Weights of a small GPT-style language model, trained from scratch on English Wikipedia.
Architecture: RMSNorm before each block, rotary positions, no biases in attention or MLP.
Training: a variant of Muon for these matrices, 13178 steps.
Each number is 50 + 10 x the weight over the matrix's rms, rounded and kept within 0 to 99. Layers, rows and columns count from 0.

# v: layer 4 attention value, 512x512, rms 0.1, rows 321-334, columns 256-511
# o: layer 4 attention output (transposed), 512x512, rms 0.37, rows 321-333, columns 256-511
v321:43 44 63 52 56 48 47 76 53 45 53 48 38 59 59 50 59 34 58 56 57 54 46 59 53 66 56 37 34 47 55 66 43 54 48 45 59 83 55 51 58 53 41 51 41 32 46 51 41 66 49 44 56 51 35 51 54 40 44 48 61 57 63 66 34 37 42 28 42 70 29 43 52 70 46 60 71 60 56 30 42 44 73 67 48 57 53 35 54 44 47 65 48 38 46 50 48 47 47 40 59 39 50 54 53 48 33 50 46 49 48 37 47 43 67 45 36 44 51 38 65 54 43 63 37 59 52 59 50 53 60 65 64 40 62 53 51 52 54 56 45 46 47 42 20 45 48 36 41 56 45 52 58 45 76 59 49 61 41 36 76 40 47 38 59 49 51 46 57 56 31 44 59 40 45 69 41 43 35 48 55 34 43 46 49 43 48 56 43 38 57 45 41 54 51 64 49 45 41 48 64 55 76 56 53 68 58 43 40 52 39 57 69 57 56 43 47 41 49 51 60 30 65 63 49 18 60 44 49 53 50 51 70 39 40 47 55 52 50 39 40 51 40 40 42 59 53 56 77 34 46 60 52 41 54 58
o321:55 46 41 68 52 59 56 63 47 63 59 53 65 39 33 60 45 49 49 51 40 52 55 53 48 54 34 54 75 53 49 41 57 47 45 37 49 42 49 53 67 40 60 54 64 44 65 45 42 18 48 62 54 49 72 46 45 48 47 54 43 32 62 47 36 68 46 51 62 32 50 49 55 52 39 65 57 48 68 40 45 58 48 47 55 54 39 53 62 52 49 52 51 45 38 43 53 74 56 76 17 69 54 40 52 78 67 52 40 54 57 42 55 60 50 29 50 45 68 67 43 61 66 37 44 52 46 46 40 43 30 32 47 44 45 67 23 54 56 51 61 46 64 64 60 61 47 53 37 53 39 51 55 48 42 60 38 35 68 41 37 49 37 54 47 64 46 58 52 32 78 52 51 63 55 39 49 45 55 42 51 36 57 43 60 58 58 42 39 57 60 49 63 51 48 23 59 50 58 50 57 48 39 66 49 39 69 58 64 46 42 63 41 46 32 63 58 57 43 67 44 54 67 35 34 57 44 55 41 35 53 43 54 62 56 57 45 35 40 61 59 56 49 52 50 75 51 60 26 43 51 46 61 55 54 56
v322:53 50 67 40 54 36 43 36 67 44 65 59 38 55 59 41 36 42 50 36 57 49 51 41 52 62 40 70 44 55 38 35 29 48 45 42 56 39 25 40 41 51 46 52 52 45 52 53 44 43 59 60 42 50 51 45 45 32 59 43 41 51 47 49 58 50 54 53 52 58 57 40 49 40 40 46 55 47 52 36 53 47 33 40 72 54 43 37 62 46 57 57 61 48 29 52 42 43 44 60 20 36 54 51 50 49 56 41 54 59 57 60 65 62 29 52 65 44 54 47 57 54 36 71 36 62 62 57 48 35 43 32 58 53 57 67 41 35 42 51 51 26 51 65 33 51 40 47 43 44 46 48 46 57 51 40 66 54 47 62 53 50 65 49 49 57 47 72 46 61 60 35 54 28 55 53 55 69 47 36 58 48 51 48 40 59 47 50 45 59 52 59 66 37 54 56 58 56 65 43 54 73 70 51 65 74 48 62 44 53 56 52 49 60 57 44 52 56 46 35 45 65 58 63 49 42 24 46 39 57 67 59 44 54 62 41 47 74 47 67 59 44 61 40 47 34 50 49 52 63 54 50 54 55 49 38
o322:41 55 42 47 61 39 82 60 40 51 40 25 38 47 45 48 63 54 44 50 42 54 53 50 47 62 39 36 57 47 55 49 97 56 51 58 50 46 59 62 50 46 67 52 58 60 48 54 58 61 57 65 56 44 50 51 51 63 49 42 78 53 43 54 51 59 59 54 42 53 44 53 31 58 52 31 63 51 60 67 44 54 56 44 28 43 54 57 62 47 52 39 71 58 65 49 57 55 54 65 60 57 36 69 44 52 70 53 37 36 50 54 42 34 70 51 46 55 50 70 58 49 60 35 49 17 57 53 62 62 62 59 75 60 58 43 49 55 56 73 43 73 44 28 74 57 55 43 60 67 53 43 50 43 57 67 49 40 36 52 47 47 24 48 56 58 44 38 36 26 33 56 44 49 46 57 49 42 44 40 60 53 48 45 58 47 49 53 63 59 50 65 37 64 63 38 41 43 26 51 36 44 51 38 32 41 47 50 47 49 58 57 54 51 37 60 42 54 50 49 54 41 36 33 35 47 65 45 45 48 47 53 49 42 54 42 34 50 45 40 52 64 42 71 36 42 48 60 50 41 38 53 58 46 49 57
v323:59 42 32 70 51 51 64 61 58 37 59 53 34 49 41 50 47 61 56 47 45 30 44 48 65 52 55 52 49 36 37 50 31 47 54 61 63 35 53 53 50 56 64 29 27 43 44 58 51 71 68 39 38 52 61 44 63 55 44 68 49 61 23 53 42 62 48 66 46 52 43 56 45 45 43 51 47 54 49 38 33 53 37 53 47 64 42 59 58 42 47 64 58 63 44 17 36 54 41 54 75 52 44 59 48 50 62 46 49 51 60 48 64 32 26 29 54 56 56 44 37 31 41 53 50 79 58 61 52 51 32 52 58 34 59 66 39 59 81 41 42 67 38 48 49 61 63 73 38 58 37 62 53 66 40 43 56 50 43 51 49 46 41 52 57 64 50 44 40 20 60 63 45 66 50 53 47 81 41 52 47 49 46 70 59 46 45 66 72 61 52 52 48 75 50 52 54 50 55 51 62 65 38 77 49 47 49 58 37 74 85 53 47 66 56 45 60 46 47 59 50 55 52 51 58 35 49 65 46 45 74 42 43 54 54 33 63 48 58 32 59 50 48 59 53 41 39 49 79 37 60 24 47 44 35 59
o323:56 52 42 50 51 54 56 41 39 60 64 44 45 60 50 55 55 34 62 50 52 54 42 50 56 55 41 43 47 54 62 36 61 50 47 56 28 56 61 51 47 35 55 60 55 54 45 38 38 43 35 55 49 26 25 63 52 53 51 51 58 42 65 55 40 43 46 54 59 51 46 41 56 64 53 53 53 57 65 55 61 58 38 54 65 40 44 54 40 58 53 47 43 41 49 48 50 46 73 54 29 32 32 35 40 58 33 69 47 32 47 46 51 71 62 53 51 48 68 43 73 58 69 66 46 11 29 54 68 56 43 42 31 36 52 58 47 65 45 60 58 50 63 54 31 36 65 38 43 43 55 56 31 37 54 60 47 53 41 41 54 56 58 44 49 38 46 53 55 48 45 23 48 44 57 61 51 45 49 53 43 56 60 39 36 51 63 53 32 61 61 52 58 42 44 51 53 69 42 52 53 31 47 60 52 51 58 50 51 45 27 39 46 55 50 71 44 67 48 50 45 45 62 47 78 76 47 58 49 43 46 60 53 48 49 48 57 50 21 53 44 53 47 47 52 50 69 68 44 51 44 52 63 65 55 50
v324:57 61 41 49 49 52 57 35 41 58 58 52 37 55 40 53 40 47 73 34 43 51 42 58 56 52 47 65 52 59 62 33 48 38 63 38 52 31 43 40 67 47 39 57 46 51 24 43 52 48 41 46 29 60 22 47 59 22 55 63 46 58 32 36 57 65 49 76 49 73 31 55 66 60 44 39 54 44 38 67 36 48 47 31 33 45 61 55 39 40 47 43 46 59 54 63 54 34 60 44 59 41 50 52 49 60 42 44 72 39 47 53 70 37 49 64 54 51 65 43 32 58 64 41 45 63 51 67 60 62 53 58 59 56 48 33 56 51 60 37 52 67 44 56 60 45 34 69 48 45 48 51 44 56 42 55 52 58 49 54 57 57 41 35 64 55 57 72 40 50 58 45 55 53 69 43 51 71 51 33 50 61 38 55 49 52 49 49 47 50 49 49 54 49 49 57 57 48 26 44 42 58 55 59 49 56 26 51 69 27 61 35 41 40 35 34 51 52 56 48 44 51 63 47 52 48 62 52 45 43 48 46 64 51 53 50 51 38 41 37 59 67 47 62 37 47 51 58 49 29 64 60 61 37 47 46
o324:44 67 47 60 50 64 61 47 61 40 46 54 56 53 62 36 60 51 43 59 48 63 59 32 39 50 35 50 20 28 52 62 69 40 45 65 67 41 49 59 73 48 62 38 65 71 51 49 42 54 58 31 49 42 66 38 41 61 39 51 40 53 36 50 47 44 49 41 46 54 52 61 21 32 53 58 54 46 69 35 54 55 43 54 64 43 40 28 43 53 64 70 40 45 46 35 45 54 46 37 62 39 39 39 41 51 49 61 40 55 54 56 44 49 57 46 45 57 41 60 57 50 41 61 55 45 41 47 48 59 50 71 38 56 53 56 41 53 27 28 52 38 49 58 40 61 55 48 49 45 40 42 37 53 54 31 53 56 44 59 55 56 66 56 38 47 65 17 64 51 47 54 49 37 27 61 41 52 59 63 48 36 50 71 43 50 49 53 54 47 50 38 48 37 50 55 29 46 66 57 47 53 54 53 45 62 54 49 58 35 43 28 43 47 58 50 49 50 54 54 47 41 44 44 46 58 33 52 64 46 65 53 42 40 52 45 45 60 67 45 48 28 51 41 58 49 45 40 72 55 47 37 50 40 46 62
v325:34 60 38 64 62 50 41 29 54 33 49 84 50 38 51 51 57 50 36 41 67 63 48 34 44 32 52 49 51 66 41 34 59 54 40 60 35 51 53 33 46 59 50 59 55 56 52 45 67 48 39 62 59 53 54 46 47 32 47 52 32 42 58 41 72 32 81 60 50 53 60 46 67 37 44 32 47 43 52 38 55 42 41 42 48 50 53 45 48 50 38 31 51 31 33 56 51 47 53 37 34 53 48 45 38 40 54 63 53 71 50 45 47 43 62 51 52 57 38 43 59 70 39 59 38 44 40 46 50 44 47 23 57 39 51 45 43 43 35 58 49 37 56 52 37 48 40 60 43 54 48 44 35 61 53 58 52 29 44 41 76 47 45 55 58 65 63 55 49 44 38 49 46 50 59 36 62 28 68 48 51 29 58 50 45 57 45 67 63 55 52 55 58 56 45 49 62 51 52 45 53 42 48 36 60 44 54 53 53 51 37 63 55 49 33 51 41 41 52 52 44 42 41 53 42 44 58 45 56 49 57 51 83 40 36 32 50 36 56 60 50 32 34 60 53 36 54 43 61 38 57 51 62 66 46 54
o325:20 32 70 68 62 36 43 52 67 64 49 42 42 48 66 39 44 47 52 48 52 39 51 55 41 50 51 68 31 59 70 62 52 54 58 52 63 61 42 49 65 44 61 44 49 55 45 43 37 51 62 41 56 45 45 37 61 46 51 40 45 57 43 47 58 58 41 30 48 51 34 34 39 50 60 41 54 44 50 68 33 49 59 41 60 56 53 36 52 55 51 68 21 41 79 49 41 60 50 44 54 47 38 53 44 29 66 59 60 49 32 47 30 54 53 40 56 55 58 52 68 36 53 62 50 53 50 38 60 75 52 60 53 61 30 44 53 55 48 55 61 53 43 50 50 53 48 55 64 44 65 47 52 43 50 52 44 55 50 51 47 43 50 41 38 76 42 68 45 32 50 56 57 46 41 48 46 69 57 53 55 58 40 68 60 63 52 50 33 32 55 45 25 35 41 42 51 44 48 56 64 53 49 64 53 52 35 55 45 52 64 37 67 54 44 34 63 49 43 55 44 41 40 41 51 33 63 62 44 72 38 48 24 60 45 63 30 64 45 52 61 58 63 48 38 49 29 53 56 41 62 40 52 38 56 43
v326:50 41 34 45 52 63 57 67 74 58 58 50 42 46 54 45 54 41 36 60 43 54 68 42 50 50 60 49 55 62 44 57 56 45 24 37 61 30 68 37 53 48 52 50 49 60 47 68 70 34 40 57 53 50 53 48 51 40 50 35 57 58 47 67 44 43 33 57 26 29 52 49 33 53 43 56 40 51 37 32 24 47 50 57 46 44 40 40 28 53 52 65 49 64 52 58 42 62 35 52 58 40 53 51 43 55 32 45 55 50 40 52 55 32 57 49 47 51 62 58 47 61 53 40 53 57 47 47 34 42 57 53 50 78 49 52 55 46 44 39 53 67 33 47 56 30 33 55 40 52 55 50 43 43 50 50 41 47 40 55 52 42 52 38 64 48 61 53 48 47 55 51 66 41 53 57 45 50 48 50 43 39 47 63 44 46 45 51 50 75 61 39 56 55 46 32 65 61 60 59 48 48 50 32 52 48 67 47 70 50 44 57 53 38 55 57 53 65 44 51 50 46 59 35 44 47 47 56 72 50 47 66 46 53 52 57 38 40 42 50 41 46 33 54 49 62 63 57 54 38 57 41 59 49 44 35
o326:69 58 50 46 46 45 50 39 64 57 63 50 49 32 41 27 57 44 59 45 64 48 46 41 42 55 40 49 44 49 47 48 42 55 54 62 42 61 44 33 80 44 58 56 50 49 43 43 45 56 42 43 39 45 42 43 41 53 47 53 51 57 57 62 58 51 60 51 56 50 50 68 53 50 57 55 54 49 48 55 51 44 54 55 54 35 44 57 58 47 46 47 48 60 57 57 45 57 67 39 57 53 53 45 45 56 45 55 52 59 57 45 44 56 58 58 40 51 33 43 72 45 49 53 39 52 32 75 52 68 42 38 61 31 56 49 50 59 66 48 56 46 62 51 34 59 58 43 56 46 52 50 58 44 51 54 50 72 32 54 50 35 40 50 36 47 43 61 73 52 66 48 51 67 52 48 54 62 44 45 57 55 59 42 48 50 40 48 41 51 33 56 53 52 56 65 33 61 37 44 53 59 51 43 42 52 29 48 48 64 41 55 55 42 29 43 51 57 53 47 54 44 46 55 51 48 48 47 62 61 44 45 55 26 53 65 54 68 74 57 63 46 57 61 38 43 54 44 34 48 53 36 51 58 56 61
v327:40 50 50 18 78 39 50 54 50 58 49 68 42 75 38 53 50 27 55 52 47 27 55 75 61 59 61 47 55 69 39 24 26 38 65 61 41 38 50 26 56 78 37 41 53 51 56 38 36 32 42 47 47 51 38 53 58 43 47 52 54 43 59 69 56 56 45 48 27 68 47 63 52 50 41 33 42 64 55 50 55 80 41 50 60 58 53 53 47 66 64 54 53 49 46 58 38 53 63 41 40 44 38 49 54 68 40 34 37 46 49 46 48 43 68 47 43 54 47 58 59 56 53 64 60 49 57 61 60 47 60 36 46 53 46 34 33 57 54 45 65 57 36 52 53 53 36 49 41 73 64 49 62 65 53 43 47 39 62 44 54 37 52 55 58 46 42 31 51 42 48 57 63 45 51 48 52 54 69 63 38 40 64 47 62 45 41 46 50 39 56 57 41 51 54 38 64 40 60 55 36 57 47 51 28 59 51 44 54 42 38 69 62 52 21 38 27 58 28 46 65 58 65 41 73 42 55 44 48 57 54 45 74 50 45 32 47 56 61 58 60 45 53 50 44 31 55 38 76 56 70 52 65 46 63 46
o327:68 41 59 48 55 53 63 54 51 41 46 47 39 41 74 47 45 48 64 42 46 49 59 36 56 32 46 51 38 50 55 44 61 43 50 47 45 68 52 63 54 37 37 46 61 48 32 57 55 51 45 55 50 31 77 53 55 59 53 51 37 50 52 26 52 54 75 50 63 26 45 68 51 59 45 75 54 33 37 58 34 48 38 51 46 45 36 45 56 45 45 54 49 48 78 46 51 41 56 42 27 57 52 49 46 47 57 71 49 40 74 47 64 36 39 56 68 38 64 39 54 53 46 44 72 50 40 45 43 54 36 68 55 67 66 55 63 46 45 55 54 42 39 42 33 48 41 56 52 43 43 41 59 68 40 23 39 57 43 55 46 55 39 67 54 49 52 69 51 39 62 41 32 61 58 59 50 36 51 39 50 73 34 61 51 43 61 37 41 51 52 57 60 51 45 52 29 47 43 19 43 38 58 39 78 43 35 41 42 42 58 37 34 57 51 50 59 46 55 38 61 35 48 41 43 57 30 40 57 29 43 50 56 43 55 56 65 42 49 61 53 44 38 39 50 57 57 52 43 29 45 48 34 41 47 48
v328:38 69 51 51 54 47 63 41 57 51 57 41 42 45 49 35 51 45 54 74 31 44 62 59 68 57 43 56 46 42 58 63 44 43 45 68 40 43 59 56 65 71 44 49 57 65 48 46 44 60 58 34 53 40 66 44 50 55 61 52 41 60 43 41 34 49 48 60 66 49 54 55 57 40 30 52 48 48 43 36 50 52 39 61 50 34 49 72 40 58 47 78 53 39 44 61 37 45 56 48 67 44 54 44 47 44 40 48 50 48 45 67 38 52 57 39 35 45 40 46 50 54 62 42 56 50 48 50 28 27 48 53 48 50 39 49 53 40 63 62 56 47 77 50 72 49 38 65 47 36 32 55 72 36 57 48 60 45 63 49 50 51 41 42 32 68 51 50 37 49 69 31 30 56 33 41 64 42 51 61 54 43 64 47 54 42 33 41 47 66 65 80 42 36 49 46 91 37 54 40 49 45 35 14 65 56 51 32 50 56 64 47 44 50 39 87 32 43 45 47 53 49 52 51 48 33 36 71 32 51 40 60 34 61 56 47 50 56 41 41 61 41 54 51 46 46 59 40 42 55 44 59 26 50 55 59
o328:59 51 32 40 46 48 57 44 42 47 35 50 38 53 52 41 50 62 41 58 63 46 38 43 36 48 51 44 50 45 32 23 46 56 63 52 53 59 56 61 16 51 64 46 51 42 65 42 49 54 54 55 63 53 51 49 56 42 36 36 39 44 45 53 60 52 45 44 36 32 65 54 37 57 54 46 37 38 52 52 57 42 57 52 56 55 63 36 40 52 64 53 31 61 21 39 65 52 34 50 45 62 57 63 64 36 50 49 52 59 47 44 59 36 41 58 62 61 64 66 75 46 29 61 35 50 61 39 55 57 52 55 55 65 54 78 70 50 59 52 42 64 37 38 34 38 52 42 49 73 56 68 37 69 69 40 49 39 39 39 51 55 59 48 40 42 32 69 39 56 50 48 68 54 59 83 58 68 38 59 44 54 55 46 53 39 55 62 41 57 48 42 40 56 69 44 22 47 50 53 46 49 47 39 38 33 44 62 39 56 63 54 55 54 60 31 37 55 36 38 48 41 75 34 72 67 48 29 63 67 50 52 42 23 54 42 47 47 50 65 30 59 54 33 48 33 33 36 54 41 43 34 46 51 37 50
v329:49 57 55 45 49 54 41 43 65 43 61 52 38 53 41 60 50 53 37 62 43 51 53 46 39 49 45 46 54 46 46 30 70 58 45 36 46 40 51 62 33 49 49 53 62 39 44 65 45 48 39 60 58 32 57 41 47 47 32 46 60 42 61 58 63 38 44 57 55 53 60 37 59 56 47 33 43 58 65 48 43 54 50 33 48 42 36 44 49 33 56 44 49 47 60 48 56 50 34 49 55 45 45 39 44 45 46 66 64 49 74 64 51 46 59 54 38 40 48 23 74 67 59 35 31 58 73 58 51 33 60 75 31 39 46 57 56 51 54 54 66 52 44 39 56 61 42 48 65 54 53 59 69 39 59 29 52 43 43 43 64 65 36 57 45 47 59 71 49 31 39 37 61 37 55 50 35 52 48 71 44 50 63 57 50 56 54 30 48 54 53 44 46 52 47 63 44 54 50 67 42 57 62 42 33 54 49 28 60 58 39 56 53 33 43 57 38 60 39 67 52 52 44 46 44 47 36 38 59 40 46 42 46 54 68 54 42 42 60 54 51 45 48 59 59 62 36 33 57 60 50 76 55 48 66 58
o329:40 50 42 54 48 53 44 65 49 58 61 54 62 55 44 47 50 50 49 46 43 46 40 50 53 49 54 65 42 29 63 68 44 47 53 67 41 70 30 57 63 31 65 53 44 36 45 47 58 40 55 33 36 55 62 54 72 47 50 40 43 49 54 45 44 63 52 50 37 37 50 47 49 49 31 43 45 39 48 54 60 54 37 69 41 51 61 51 46 53 32 53 35 71 62 53 25 56 68 69 51 48 52 59 63 43 58 46 52 50 54 41 44 44 54 53 57 50 49 53 30 50 30 48 63 35 34 46 69 44 44 42 58 61 47 48 33 36 43 51 52 61 37 37 48 52 46 46 52 56 43 42 50 41 49 58 46 60 35 65 34 42 52 44 53 47 66 34 45 50 46 58 39 57 31 50 55 43 55 33 47 69 39 45 43 50 44 62 66 53 58 49 42 56 46 41 47 42 65 51 45 38 38 39 49 67 56 48 38 48 41 51 53 40 36 70 56 40 54 54 54 41 70 61 47 36 46 45 77 66 43 57 53 59 32 50 40 54 52 35 49 65 51 47 53 42 69 47 53 55 57 40 38 58 46 52
v330:60 45 33 40 45 48 61 59 59 67 71 46 35 57 50 43 54 58 52 32 55 58 52 56 42 56 42 47 40 56 59 45 65 62 47 51 46 57 47 54 46 57 54 52 51 59 40 50 53 69 41 57 41 57 57 56 52 46 31 50 53 47 62 50 57 43 30 59 56 47 50 56 60 70 46 40 57 43 42 42 55 60 68 68 51 37 71 52 57 49 48 47 55 54 37 50 35 42 60 43 30 60 60 46 61 45 59 62 51 48 66 56 62 46 50 43 54 45 38 50 53 48 70 18 46 46 47 60 51 52 64 43 41 49 68 49 47 40 45 61 72 50 54 62 58 36 50 41 48 48 57 53 42 56 41 46 45 62 50 35 46 57 37 67 57 51 37 65 64 47 34 57 56 50 43 67 58 36 39 41 57 55 60 54 58 47 42 67 60 55 29 52 57 55 50 41 50 43 56 59 59 46 35 63 55 39 65 59 55 55 52 72 54 33 39 46 52 34 42 43 43 44 39 47 32 36 76 52 58 67 67 47 34 54 53 31 61 44 30 35 38 32 58 51 62 46 43 34 48 60 57 59 41 39 50 56
o330:61 50 53 53 46 61 52 38 39 42 42 36 55 52 52 71 30 44 39 68 49 53 36 39 68 50 51 49 48 47 42 59 25 59 52 47 65 32 61 41 51 60 53 60 35 60 60 35 49 43 56 52 58 33 46 39 68 39 59 17 50 58 35 52 60 53 70 34 31 44 43 46 42 56 61 45 45 54 52 55 61 50 42 43 33 61 44 44 51 42 63 44 37 48 60 42 50 57 61 42 53 31 45 45 51 47 46 38 33 49 45 50 44 45 57 56 38 67 32 44 58 37 48 58 47 57 47 50 60 65 61 42 66 49 64 57 63 66 52 22 44 58 44 44 42 70 50 60 56 55 76 20 62 34 50 47 46 50 59 38 49 40 51 48 23 52 48 58 52 59 52 49 35 44 43 27 43 45 46 55 40 49 51 42 45 66 61 52 59 66 51 47 55 61 49 61 41 50 39 42 41 56 66 40 70 62 49 53 46 59 42 60 46 76 50 47 53 48 77 39 57 54 47 55 57 73 46 65 47 60 38 57 57 48 57 59 52 66 57 54 57 54 54 45 56 55 67 42 44 43 54 36 64 60 57 33
v331:63 61 42 45 51 51 64 50 49 38 40 52 57 43 46 51 49 54 37 41 59 45 35 62 53 56 61 70 62 55 52 48 53 56 45 40 68 44 46 55 70 47 55 58 42 46 67 75 51 55 41 54 45 44 47 47 45 43 62 37 54 48 48 56 46 30 43 33 61 34 64 58 53 54 26 32 36 77 42 37 32 58 46 45 48 33 52 40 51 25 46 44 57 59 75 49 35 53 47 57 40 66 39 52 76 55 45 38 55 50 48 50 56 47 48 55 58 43 44 48 65 64 65 67 63 55 42 58 47 65 51 40 41 42 57 56 45 69 62 49 60 42 46 57 55 64 75 64 64 56 57 50 49 61 57 52 35 63 56 46 65 56 48 50 46 63 39 41 53 48 40 49 63 63 38 62 42 42 47 49 45 59 62 36 59 47 41 65 46 39 63 49 50 54 30 44 57 65 53 35 52 57 52 45 52 50 45 50 37 49 46 55 35 55 55 34 67 44 54 47 49 60 50 59 58 58 53 68 56 58 59 28 44 48 55 39 45 44 63 37 53 37 43 53 66 28 32 55 49 53 47 48 35 63 44 59
o331:50 50 34 53 49 49 31 56 47 64 61 48 46 57 57 36 68 63 59 50 61 66 65 55 53 60 67 42 33 51 56 58 51 46 38 51 42 47 62 52 21 45 74 38 68 47 58 43 54 61 60 59 74 46 65 40 60 45 48 52 53 51 52 52 49 41 57 53 65 56 40 41 46 45 57 65 46 41 63 58 62 50 24 54 37 56 58 45 40 65 59 45 46 41 47 37 56 43 66 59 70 50 52 34 49 42 54 47 52 38 55 55 54 43 62 54 44 61 56 23 48 41 42 42 57 63 45 59 54 50 40 21 68 41 51 50 68 41 52 63 42 56 52 51 53 46 36 49 33 39 44 43 51 49 49 43 55 55 32 54 48 51 70 48 48 38 50 45 52 32 42 56 47 34 52 18 53 53 55 53 44 50 39 57 46 59 64 49 55 51 61 43 31 45 57 59 46 48 50 60 50 35 49 60 64 58 60 38 58 44 48 47 50 50 40 58 54 49 53 67 43 43 38 48 58 60 56 42 53 45 29 55 60 41 74 58 48 39 45 72 48 55 63 51 54 71 47 38 36 54 66 67 52 56 58 47
v332:52 49 51 65 55 71 62 42 56 62 49 64 34 52 66 57 45 56 49 52 57 58 49 27 58 46 43 43 54 62 55 55 57 57 64 41 65 46 57 47 65 64 36 63 51 74 37 39 35 58 70 46 37 44 35 59 52 65 63 37 29 49 30 55 47 60 48 44 59 56 41 68 47 57 60 59 47 41 46 61 39 37 52 66 41 44 39 44 42 44 52 60 63 51 57 62 46 54 49 70 48 43 47 56 56 70 46 50 56 50 51 43 40 35 40 58 54 53 51 57 40 41 38 39 64 41 63 57 54 58 39 36 49 46 70 49 48 37 59 56 51 42 56 63 49 55 65 36 47 44 47 45 45 41 40 67 36 52 43 52 66 41 56 52 24 70 49 61 36 59 58 53 64 53 44 43 67 45 64 47 51 42 41 58 33 54 47 54 24 45 44 49 48 41 49 49 51 58 53 56 42 64 53 36 48 29 53 48 48 51 44 47 43 54 52 56 69 20 44 24 27 35 64 47 62 61 55 52 58 49 31 52 44 33 39 42 45 47 56 47 25 40 64 72 31 56 54 42 71 53 41 53 41 32 55 40
o332:71 37 58 58 47 42 46 55 52 55 64 47 59 51 47 49 51 39 55 51 44 39 42 56 58 51 49 51 40 51 36 38 43 37 66 51 58 50 58 47 49 59 46 48 47 50 61 47 68 34 27 58 39 58 52 60 57 52 34 65 54 39 55 51 46 57 56 42 50 56 53 56 66 49 54 66 46 74 54 51 44 36 62 40 48 48 62 69 64 60 41 35 70 53 42 52 78 45 50 31 57 45 58 45 50 27 56 36 49 51 36 41 52 57 50 40 63 60 54 48 59 64 65 82 44 51 47 39 56 40 60 55 41 42 50 41 42 55 55 61 36 36 49 53 54 60 38 52 38 55 38 72 51 40 54 45 53 51 54 69 53 48 56 49 65 50 55 45 45 52 46 66 50 37 61 56 47 54 25 51 60 40 48 44 49 61 34 61 64 53 52 60 54 56 56 56 46 31 48 56 37 40 50 63 59 45 63 54 37 59 46 63 51 40 71 54 37 63 29 57 37 36 46 59 48 41 31 60 56 50 42 51 45 77 60 47 54 50 54 49 46 36 54 44 70 66 51 63 42 39 44 58 59 61 45 66
v333:32 42 47 47 28 43 53 56 43 45 47 39 40 57 50 57 45 49 42 50 63 38 49 61 51 38 42 62 50 45 48 62 44 54 62 61 46 48 60 68 25 50 41 59 54 57 41 39 40 48 47 62 42 55 51 68 60 67 56 46 46 71 43 66 34 53 48 58 57 41 47 68 45 54 44 41 47 36 60 46 42 31 51 22 79 36 38 69 52 61 52 48 36 45 44 56 40 49 39 37 40 75 52 53 47 47 44 33 33 79 84 41 38 49 58 48 40 46 39 37 64 56 63 38 20 46 51 28 66 56 35 53 48 51 41 42 51 55 52 51 53 59 37 42 26 56 63 52 48 49 19 58 48 55 60 61 57 55 44 34 51 49 45 34 60 49 54 51 41 63 48 41 57 55 58 45 52 55 44 59 43 57 41 33 52 46 62 53 56 51 43 46 31 65 58 27 49 56 47 44 63 45 43 43 49 50 60 52 55 38 51 65 43 48 46 39 43 51 63 44 43 57 45 53 53 56 55 24 53 41 61 55 46 52 51 55 43 49 42 69 54 58 49 45 57 63 57 48 35 57 56 57 70 65 60 40
o333:59 64 57 50 58 67 46 53 62 48 61 69 71 46 66 60 48 53 37 52 63 63 54 50 49 51 68 26 54 37 65 46 53 46 52 31 38 37 29 40 50 66 33 66 43 48 42 59 54 46 47 37 63 37 40 29 34 57 45 52 51 62 41 47 49 44 59 49 51 47 44 46 50 63 64 57 37 63 41 54 52 57 47 57 34 51 56 24 42 46 48 51 45 42 42 43 60 46 51 53 38 38 58 63 56 52 46 67 75 35 32 38 62 40 39 53 49 42 64 56 47 36 66 57 61 65 55 73 36 53 46 55 51 42 50 51 54 29 41 38 54 46 53 23 63 55 49 55 51 40 69 47 71 68 58 49 29 56 56 52 47 45 42 46 30 45 45 41 56 38 51 55 45 51 37 51 51 25 60 49 46 31 49 59 42 52 48 66 38 50 38 61 54 39 38 55 41 63 65 75 50 59 58 66 50 48 44 65 43 49 57 28 47 50 44 42 51 43 66 50 52 58 61 41 51 49 41 35 46 43 61 53 57 54 58 54 36 53 60 39 59 51 50 40 53 49 35 68 60 51 51 31 43 42 42 52
v334:46 35 43 64 36 58 43 53 40 29 58 73 55 55 48 77 50 42 48 61 40 54 53 36 51 29 50 32 59 74 50 48 56 37 57 53 42 67 45 46 45 53 61 57 49 56 51 32 35 40 45 35 37 40 35 32 47 34 53 44 52 45 53 55 34 53 58 42 45 59 52 39 65 56 64 39 69 55 51 44 47 59 55 37 56 49 52 48 42 53 43 53 62 52 52 36 39 47 56 39 73 32 57 55 54 33 31 56 44 39 58 66 50 39 50 61 62 48 52 47 52 41 66 39 45 42 37 64 51 54 50 55 48 56 45 70 56 45 51 60 65 36 46 50 50 63 58 51 79 41 56 55 38 28 43 61 58 44 38 56 35 46 45 47 58 46 48 67 42 50 56 56 48 63 72 71 39 44 49 52 53 46 53 46 46 54 61 59 72 44 41 50 37 22 61 43 36 55 65 42 63 31 59 69 80 64 53 41 51 60 51 38 40 52 46 55 49 37 71 48 45 44 57 52 73 58 45 57 60 52 44 48 51 49 46 71 62 71 47 58 35 42 57 70 61 58 30 41 53 34 68 52 52 31 55 59